From a checkpoint of a small transformer trained on Wikipedia.
Training: 175M tokens, 10657 steps.
Each number is 128 + 32 x the weight over its row's rms, rounded and kept within 0 to 255. Layers, rows and columns count from 0. Numbers have three digits each. The size before them is the row's rms in percent of the matrix's.

# o: layer 7 attention output (transposed), 256x256, rms 0.0905, rows 20-34, columns 0-63
# v: layer 7 attention value, 256x256, rms 0.107, rows 21-34, columns 0-63
# q: layer 7 attention query, 256x256, rms 0.103, rows 32-63, columns 0-63
# k: layer 7 attention key, 256x256, rms 0.103, rows 32-63, columns 0-63
o20 106:096178123153149113127080119214126140200148147124146130099133157110089193139136112167083175151138129128133131094146130100118139085074126177094115110115096080178126118113121119111118074084156164
v21 095:130159065116147108150119208179143110131102168163142100143161155097124131090092203100143129094136163127060090051092142089105148093105168162099073109079176124130167146122153110084138142165188124
o21 107:069167126130141131142123157085133104127160065122139141177128131148181114175164171156112097134086155117100118120162115176120135128129140095189185132154116144155181118093156114126116154117084087
v22 091:145178156076136130153100141088201131141091166171085127130131113123099082098169106128099078149069107157104156114144119105116107133149061156185091065092137126194127138178128182139126164099084089
o22 097:201114101109112155164121078063185141105032096136109068104111128139091088109121164175155111114112152106115157114080175096159095073103169122103155091156099153152138114137131116082145134126108176
v23 089:093112107152144082113065044138108103146123088124119032129174153070149135174133095066119154087114152148129117131096101153141129160147151079107152102101187135012143071124145170074112122096121184
o23 101:129197163113125113105152123137122086101125095154131157170116095145132136149187096119082119170170170079159090130171095064131108094149195192116043216078135103116137171144104112178244087139104158
v24 089:171180183111172155129128149129131141134057128146141123137123102104127131150141148113106114169086160094142143087153120162172143070183101173128133137103098160190158082176163125180158109104160074
o24 098:130196129115137116119100115101128160145073129123151127144110135137071131190163180156140112103055158134108192148083125170146200170135116182107139096087124107091104082112133154107115134047133138
v25 102:171090115115188135185088144115127107155169170119142130090100132136135177129166133109130081143136200071143120069168128079173114111124088136089106163153102134197154149114138076101142086117170104
o25 109:153162103122146123130119129083142130134121052140104132102106118129173129143120150159186059082026106115166131177127149108116126113159126154164159104128139172121118118125166145115074130167152095
v26 088:150119122165139167151063138139113129125092101124108149086085150110163161134113068061165141127158139102152108139148134054074109157128152205127164130151155117124110051142160108137129122100147117
o26 099:113142075176108129113132146143143126175166138168120156082143087112171135135173122141092150075139180159130138075160142070128115173086086172143105167176132061163131134122069187145144157070187133
v27 094:155174121182175125083150133139129117101162168169145152103173093119163139120147087093146089125186169150143162160144128106087140120171141133125157130121138137123193111099126052129114147109105115
o27 100:102181087133127149122088125152227123089163096079191167055156117104138163140144117137097085146178093173159140138152139108162123127126153168197127149137177145128151141120089120117111152140122166
v28 100:094122165163133070149109091201135093034166123228072160137127180113075131130102048093163144141152099106102112185145149129134108160149121097147169097129074113132092125128094063170107113124089052
o28 110:106103165150086108145156137135159108110067149151134115111180172069105100147141160124161107109167091130161135190109110085186174146134134115082123116106101114128150113132102124100168142111163106
v29 085:137124103171094103168116083158160086119143088087119117104093129102096141177173091173202089120105080143102123153151164097119099147139132126142133197105120168098119159146131095161137119175144148
o29 093:122166106135168118150087190137137201192167106133157132098094089125075179172123107188150197104169088100116129187105120122109154113103166114104112142086126065134126126158157110124213125148176132
v30 096:096055154107100135079088067187120187111105072181161148088137140122143109127191172061125085129214105171092115087125115126148107131117085132084146156109105076109151105115126136123093140144137158
o30 100:146144144086130161114152070089090108069150083165186073105071108204146149133098155082115160091166173107205120156111126125114093099148131212128115151073164125101146171144106117148130117134172110
v31 091:092091096158129100091169113144133181157125068160111187149092156130110138116098099094132112147143169106114082161111160174179124134085167158131112102160132143212146193097154128147241163134075105
o31 099:114096112121114086118174106141199142091171136143154138191144135149153095135185152136188127096115144130132067117068117135140113149190163116140180124083123157166127114050151137137134100153135060
q32 059:169139114159135166108101187082148119100200066108112111061180149178174094151097116149133119137155133135099146080113127085179165118139160128150134114143103065104153120116160134130155136147136157
k32 077:108142129137128035161122131144146094130042115124160164133120155127066166136168126154098126120115133117119120139153152122126105136101068153215130172095165166121089093182117121133095145163132075
q33 055:115136106108116153121114169121159097120126183150142134166138165106097115149162107157057131144114135185140098190118135153139119156106054037111139197114161112131118177067150101123104120121113097
k33 074:125105183070110201142138186111149066163161159064125138115119128089064118162133198140112139054210096047131100144111134017116191129158132135085075109131095118108109163124124169144097124121111174
q34 058:072114157133137155109145080091123153155132063172148102162144125097165137129162145102185132153085115078105176096096121147103122109143159095125193108085145072112152154166159105138115151143128071
k34 067:174088160149061080183095142129136177148161136064097139157130144162166183116122099154131116086169123129094129127171171086100101156141167147124061095176084160161131123176120150092140113139093153
q35 071:171129130121111174130111054093091149135208106187141171153105144178131095065112141131196088164140152135071143051096167175133157117092179164090149127158117079181114164150140144180158125127142135
k35 078:160093143086187128135116177177188099139150117081132066150106125098130163184143084098128096106121117149112109136182121136122129095184074094186080138077191121113157116220154162114151106140120111
q36 072:077099123175147063147106162140109095162081133072125169131065142094181215167113055109043135129124110141130068094145121055103157133167100112161173129110109122091149094139134161136111107160159117
k36 079:150130151084137138099149109107088165071073098120088131110128098086113135131108208138106095152108123085177127091123134095159144116118163121162146120115065075108145057127174116070132165141148109
q37 061:158192115125088160126217037084115135126111129177143082125120114172180146098143170067164137119134157157108083128060095097060166067124154146188148183093091085133163169166124145142165129117085117
k37 081:109097100155057146127094179058127148142149186083137071135122126105030073153167110171142059121124142159127171142249135145110147084177142188131122175115163190149142102123138141126194123095157139
q38 084:123135104123117243157113085078178097120148076177146069084152131124142068082143123136159131146146161164119171104076112148169137112123132122094129105155126110132111192174150164133123096121116154
k38 080:114224165141041151182086042154115096114181090224104162148105106085148088124125103124118166145153154083117115124073153174180098172123124062116126114149103122126164155151140101168130123182138171
q39 080:082054137163176030098121094177052162110128156041128237122069149135112157127119076161132132159074119087091161121135112103125129189133137143096109129121112077128089116104136100105085123132106162
k39 082:140123075099144188074196115127108173077092145155093124149113087118136172144112178154097089152111144067113124080124102126174124146164194122150171123160105094137109100137126137160153094167136120
q40 099:113187112168112192170117150145176090145027125210141080128131146132090100120154188110120149103150149176129164178109105139146143070159096144102138104087109182138122154171121126153133120087157147
k40 112:120100116196131145093137194136241118111111134103165122132134128123083148147174133133110188145094112120166100119137135142120114101134105129089082173099146122126133122130062126123128125124099104
q41 127:109166096138036240161128039086165051110116078167115096096113127149154092108142142123125227152157169188147147116065087137158145088124154129111146116183095140118159177173121143175156094174116145
k41 084:079100143184118104098113130163188138066153061129107111106156139164134188127139109166141160078129088148083120195098103178206144099100089114132083123125154161092090129148066090134166084119146176
q42 103:198152090145112133129159131145096158154120075138084112122065163148150093085117170110139103085136160080105107121191150160087149173122147165141114123167131157086142084113130176133175163142148183
k42 098:153102157106158117075139120117099164138124149170125096153097196126176115091111152132174080170100166112141076112132048060119189091126103154119134121117132138136133134130169155100177153112133209
q43 084:164119170120181063054128139128064038070107110173147173168152104078131093172127134178140141155166148102108143126113138137087133126092125086091132159111128079138129107116062094152146121155162126
k43 093:109178169045054206086131086085126128140218147136190130124155170125141125100149096141136155148168188119110161100096128111102091132103151136097169112162112088177151113127180105114133135154074137
q44 092:158173125134177114120097129121136105181130075114073111092149131138130159144124123068129115146137188148175077111158148082101141124091119168128164148207101139101161101112144111148080147116140179
k44 094:153125169179149132148209146163084122119078148170110178095112099104104138095126160119188016144139133169129100156100144125149109125094124155162107141156140074095127117080157109065135144137108100
q45 106:123105148128130134141075109128080089131193182114163084165084195090129147115151122147119105117092143092117147134111127157081125113140139199134085061152119143096150098119141116189188100177103185
k45 128:144158160154135104123102045131084138075072088166068133119149151161123126111108148079116149143195161151108145106102140130157151156121155128133145079158097133154157121131148088125129194083086183
q46 109:134144134100129104137128066142163155060107129123098167116183106090160180131132114088071066093171161091183126165164133134135174143106127083148077080127066113151095121155109166100097182089096092
k46 105:106175120119133153094157090136152171125179161089113137159115100119111145182137133115148066135117124064097170125158157056116091150111145130115116157146168133099121173141126149073115146074130092
q47 101:078115142035102097140135118156118185077186061067152137091120089179173148134154143059083136107127149119135141130086109166115137152171111122169163127127137119126097147091089160116126154157079112
k47 108:093197096084095150120138122119115167082166121160096138176147135129134114150109189149101183133170186177175179102115135106182141204063113154135197072187097145124087126103120138172152157092130195
q48 104:100027147048146074118129116126096126129137164174146123123116096124147150128138113149066105141114104140111096132104146152103126130150163117165081132122133073125100151156129115079093142072117181
k48 095:144147104105110105105108143154147148120119138105136120144111145138135148089122124169115123130115110128121121142122118107137153144115134167088166163109122154100141104122133086148120144128106170
q49 107:113051110189169101103136070123136113131118046118088168051079101126097105137149079091142124111084140150135080163160029157071086143113175095136161150149146107125138111123124072138149122157146142
k49 119:123120175221154132110101199127161090145155177115097150160152092071079122140141146160129110095099107100075084145131130114134125119195089099141034145135142083065124108166112153155160139105142112
q50 101:153113111144146100105128142159037086119120125150137141130139207104206121156157158149142035164111146107106137079133100145153105122162046090124116146118111165149183110067167063124108080105119150
k50 099:163210087156146159143112100184136079100095155133122153120145173172152103121113085168133195169139150115130091111113137150197107139092090179133114113110147104185183115070194154122095113109104083
q51 101:105089093117140100145128207130127156136100086079137150141109150114106107141131134086141128156099159193180190126134075127111157138140105117089113160172132155181156182130090081195118131151084165
k51 102:110132179067159104104100094055147087141138101101186108147094093123066119138111110128163140131084136110122147116186144157122073123094166125072110186079153140119131109124144142123195097164087181
q52 097:075064168187160112159106087103089121196143179151136124121124130077113133101147127161116129111022151159078101158135144124103130122092151156150143165063096105145110117134120130149130161074148139
k52 089:139085134191126092135136101111158125137072124191168167111115129080070115122180078103203109073136117145087112150127100132133113155083147101148132136083133167052095136060126102124097163177192127
q53 108:048055088172123168072117146157167152140111079105140181118113120118159125120117113133181168190048135171148115111131093076095069157057139119158113082138125142047159094137136090162130082162136149
k53 095:114153113114099140139078115104142121152149108090174114211134115103100106086108129120129140162099098121149197113108142138089149075119115073159155045153113110088134142114128104161080099187133168
q54 102:153192060156248131157172156150114099121102168141078191117144165165114134067103172155136154141137088158091133135197137063131141140151104131127175083101110117112158067140116099144122181112139189
k54 086:113171102099062128178124182199158106138122052077131153113180129165118111124103133132103159175163115135125138081172154062142124131164161117094091038152099156126094103102159175101122132167142107
q55 093:156170118188032096138088171152141095163151102159146133108114101116068091140154069135099163174088096069145178133156163187109113123105181136118064145129094129112149161092094024139112112147131141
k55 096:166169182142222099102066113166109136101210103152145140145145125171152124117161056112127108140182133096047112118086148144116080088125172080159107062151095152084170106157157107161118130113138204
q56 103:079076121167140157119128069098095167138162185129134081127146114081116123137134102034137109091141057173155140071121093128135135123148159144095146138128179081130098163143137152169113083148104145
k56 113:134094117130108129164091069088111176137162147177115100189127135147183099120129102062103176074141143102110118083133069063138145156161110124152166110135094172100141107142140171174082163080134238
q57 109:156107182125081115136139076191096110105123140135175160127142140101157147134126100110109136142151180054139067117111089077190175095164131132143138144125063136098113145122125083089173220120104154
k57 117:088136106102064143134115066075150146169186165089167060173145178140159138162142117091090107046169111158127133136124125107083149128133135120189134120146140181097180097165166123134144154111124162
q58 113:189129113151161106139128051145158125123073090145143187088191116155096139137127098112140122072195139105149129145140184112096078130131132059143141121152108114159105135145141093041115136118167090
k58 097:123097090107109175129101099087151107144135148131154128132179116092098105043121098101034117127156176106232113172110157148089057177103122110160076116125150111142162125154093118137140156121117138
q59 104:113096109216210068140086074170097137118143105080101139132149121172116146116095114161114129152117092129125112100121115132120171167117164074143069154134141132107090057101184154138083165122118152
k59 097:135099100121085137133138192114121091082134090123147122126126147111158152094160149112142144074143093116144094128160180116125139125186074159058119134126180146145154070108134097172098154107104139
q60 119:097210109044083150098115139083134079142158137114142055164186133106120132150112111085131087087099153145142132143159147131103120082189136192115134178119122154135125144131140146084127081135159109
k60 104:063152134059070156060110071106079158113181169170131074133096165171122108143120114122138132126129158112079125095071084152143126151140159163131088121174098112149119140137111211107125062129130174
q61 117:067198157076096123171081117074099068161177092153156115188086173169099144138157149115161172211122134192116134090090177165143108147119138112148115171157147175190168123141132165132095129126144134
k61 116:131135134135170153111129155168133116085145128147134172136102121127151088177156147112137125167084087211135110128101135116148095151070153111158123113207141159129156148090122124131114139149137186
q62 110:119087110152228108097167184163125090088079139116162117115107100210090129138110114153137136125191146150114141111136146119153110092135120103118144128136103090112112098073115148136109137115152063
k62 117:060150113088134185069122152146139072127155136146148121150178119141105113159135135149160113143120136150133111142168086156123117123120145117106102195106146100151134169115113174097151100096132114
q63 112:162121106092168146092168163131159123124098111081105145108122137172095112164162169180172117172089123131083183099115120149095116102095118106100080131115106189177131126099157098122144113089105131
k63 104:123145160172127109145132091145108083083154137132122153127078203169170144136110136131176171210129104111112091129101155171145175130109091102124164188116069121159084132117079123088163145135143126
v32 079:125188189144149136118137195155123130073137109164101100194127132148172130110086154115179139081099134112126162135133126130147127061176143111118071116113159116153126126116109158077130132088220132
o32 077:107140120217066113145101123176196132098124150141136134146112144194106108150074095175182150126180164177102117102138105148147126116173145170154124120128161131139122120133080124069118130111175066
v33 078:106194139161069118123121180096107112165175157100150136205178116155129140147108113130141159150109101187152162150126160091191126119122117077126144098147157108152109151129190146134143138132090110
o33 081:030081140138059163140175109067129161142166177112079108113181164148129079144089110224147195137122141146135146145123109110157131098117120175090120102066114163088137125136128133128126118135123119
v34 086:167167150068156189113140108143113089113129127124148125149107157128084157165154124129108110150139171109129124154162183127114124147116123098032127143161164116110094133139117139155140123103179115
o34 087:120128060113111175109145159146112109145094110136083076164112168176099131153151097141094044122173133122101079141208183157094120146158112145100161088112078137105100186150099128098119124075150149